Weights of a small GPT-style language model, trained from scratch on English Wikipedia.
Size: 17 layers, width 256, 2 heads of 128, MLP 1024 tanh GELU, vocabulary 2048, 14M parameters.
Training: a variant of Adam for these matrices, 243M tokens.
Each number is 128 + 24 x the weight over its row's rms, rounded and kept within 0 to 255. Layers, rows and columns count from 0. Numbers have three digits each. The size before them is the row's rms in percent of the matrix's.

# down: layer 14 MLP down (transposed), 1024x256, rms 0.0438, rows 187-223, columns 224-255
# up: layer 14 MLP up, 1024x256, rms 0.0525, rows 188-223, columns 224-255
down187 106:147169133095140150095087179091147139161136121150080134127131114156103134083150165133194138138137
up188 121:087147108129091157059102143151131101146123145120076118124130104137094155131137120161123151096141
down188 128:181139150133137068189115145111109105135147124174116141147133096130164159144132117082177123125138
up189 121:120099146148136147163146068109132134142116110119132145102155134123157095090127158154091135134143
down189 129:184141091121096153138109102091155117113098164117149143144129117144128159112165171117101124090125
up190 112:129114091139143150120074126131111133127102133118159140133138141169144141105121113123111129164085
down190 119:107111112124128114169115148103106125140115106144115132113080110083132105123109107124147127110130
up191 109:143107138085127110096146147127167110121103090112127145116133151123132154158135126149138126148161
down191 107:106112144181135093146104154151146108093107162088144148117119122115114138106117168134125127142114
up192 126:091098126152142167104177155126089123147121139123170103137139162140125129162177113100141134135094
down192 131:090141149135127127189124117114110123139114158132142126109126088164122147127137132121166123140111
up193 111:068124089142123125097111149138134112145148130122150121140130135130159116126129147152137132133109
down193 113:142116151169088149125181137131130060092093105140125148124101163143109169079107136154118147139124
up194 062:112117139130125145140193159117082121130138146138125161083087104101145123149150119122097093153171
down194 041:185136103112127111139111137134107150135134125135188092145146112128107123164125150132132139109121
up195 043:141071112099152163115080102129121137092121112145139179135188162144123140118145149183158128163173
down195 027:147145180104122076119169105112158133149112163100134128086108114175094089103116103117138117128122
up196 070:136089054116155168120116137111140142130133143120154156130167121138130156164160130151117105125112
down196 057:100145163123102098116143091130122119131157153090097161131129142091105111094105093130131125115107
up197 101:112130109136156136137093136129132133135109123108137156131165110151173088123134120111157139130144
down197 110:122120175108081121111114146122153132078100112136116152157132137158111138151094126151050111164089
up198 110:171107109156175118141120114113162133129126108168149108104106120081092113112125115130154166099152
down198 110:132128124142106146096119115106079122144091114123087125184115153139070149123130152098140192125107
up199 108:098096139131135121129126148156092121151117130135118136119138163120098100151142123126140154130099
down199 117:122190114196124100180149127129140118109128130132157071080154126136131184149143113149054134144116
up200 094:117140140154154101160131132130104122115100121148116096170181131101114116162129145134094167110150
down200 088:137150138116105124105186121150154155118115105138113140121166090129128101128105152118060080127115
up201 096:194114105119156130124107103136129136096187120110114177169138146108127101114132151099119161177138
down201 090:152126157104090123124136127167136143126098132141151095115138124148126078163127106155112096059134
up202 112:091116109094119135122132119155119120104109147141112123096148119149125134116114110095108118163106
down202 121:143131103163131166110097145089178097145146113138137116181155074098144115098127148113069113132148
up203 119:173135120109099145145104128130128112138155085121155131147161140154127101126131135090155138095141
down203 129:123166150140092123137154140126162170108119140167147155121126110076136151148112102095117120121116
up204 114:086086145153098106100184186110102104123101163105133127129171149099129103166191132118151114129152
down204 127:137158122113177130173114101115139178156112121119123083121152099120174084121131097070148136121163
up205 118:117125110176103102152118192100142141091160072132142078178120146135189164162138120170088124157158
down205 120:089102110139156160116113121123141129107122155144116122145135135164142123135101111134106142131138
up206 096:156140111108142138120137160131134110140105122141170076127092120126153139108162109129155155151130
down206 089:133143121091081145151139112130120165078104137144104118127127123105111148142136138145092116104134
up207 086:136082092130181193144146097081129097138134127082120091120145144142132154138147091136091108145116
down207 075:150131120127112107108145143112136175166135163136116146110123116121129144144149121122146142112130
up208 115:090099094128162098165153161124083130110118110153109092106135108136119154109128123130153142149153
down208 115:134073139163106125132150124124146105107117167140134123137141114141104128148129093130129136087129
up209 101:136147110134132178164162169112146147119111159154157136154147139141136135123125139104121125144148
down209 098:139090174088115138134108153147178155155181127169151140109129087130162121153153097125138140132117
up210 092:127159159085100115113125140144110133140130114134146151115138167104133141148134099089129124144154
down210 083:105134107148118076116098115190138125096107103156159111112130079135103121163117120173113155107106
up211 090:102113129170146148103129147122142120159150113148154156153157122152104125143117124150151166127142
down211 073:125171099135109119141123126132131128155130128119115108146137122148127173137139156132116154130203
up212 104:105121117127157137160093129132125129064119146104158098107162140131115129182146131144116148169113
down212 100:124116118086122089095112147131097112159127129108160120156113164120132098087149132085138155154136
up213 083:139132130164148115125135128104124116146157074138138114132128120084138136145141178145124149131149
down213 072:112115128110143128104170099118152091132113141115100112132165108161136151109121109091147143116168
up214 052:120116095158148152119136129115147138134162116100157117121147162100148165121147151139104128151145
down214 039:137114146113124117120152126145102113110143137108157107135084121158122113109122133138128112090100
up215 114:103145146155112148093131163102136165156137143140121121171119139143088171113165130102130111119144
down215 120:117155123134156107126087141167177131125164142140116151171118104134126163138128132121083134114087
up216 142:090125122146130176132129140130126129151141112144108134146124175133160124126134151151152161156128
down216 151:120076126166139145117169127135126107142095110107115139149146154109153131100197142122106125125137
up217 070:139110130176139125152112144120131124135088094088149124110100133109137153139133104142122139145199
down217 055:097138126129131154130139094148167144108161143124133126118131092139130084112129147118154116102110
up218 109:120143128188097108114152130084126096134106120118122164130134104087107125104166156114139127127136
down218 099:122123112136138144161163117106138130123092153123093120139135111136131175161130108104131145126155
up219 077:108135095111148156122158142127138156167133130127150113162164115164130121129119174108125123101155
down219 062:128137157113126165122139122116154142129170103129090150127160139130100170110124097105149138144088
up220 026:114108153130152125102140144111132096138143120084139140148086142131196156186120131135129126148108
down220 018:149094131163109137144106099172139122111085109160114142116160104173077084129127090118124135090137
up221 110:111126092145100066130168123093165136091118121163126148107129122114145162151121148085105172173120
down221 115:138127139103136167110121127104175118155124123082135117161147149168140111167118127132154140163147
up222 102:127098129114072131145127125130142059154103143119138101176114158125108103128133155120110120135088
down222 104:127201182096134119128167130106128153180145149119146165132145132117125145163124096138100138130146
up223 101:141121080127125166143127189106154172134065148154150190103130166128128151121121129109126118132170
down223 105:145153140158131116112100117123119131172119106134116140123099106127150082131090160093144138172136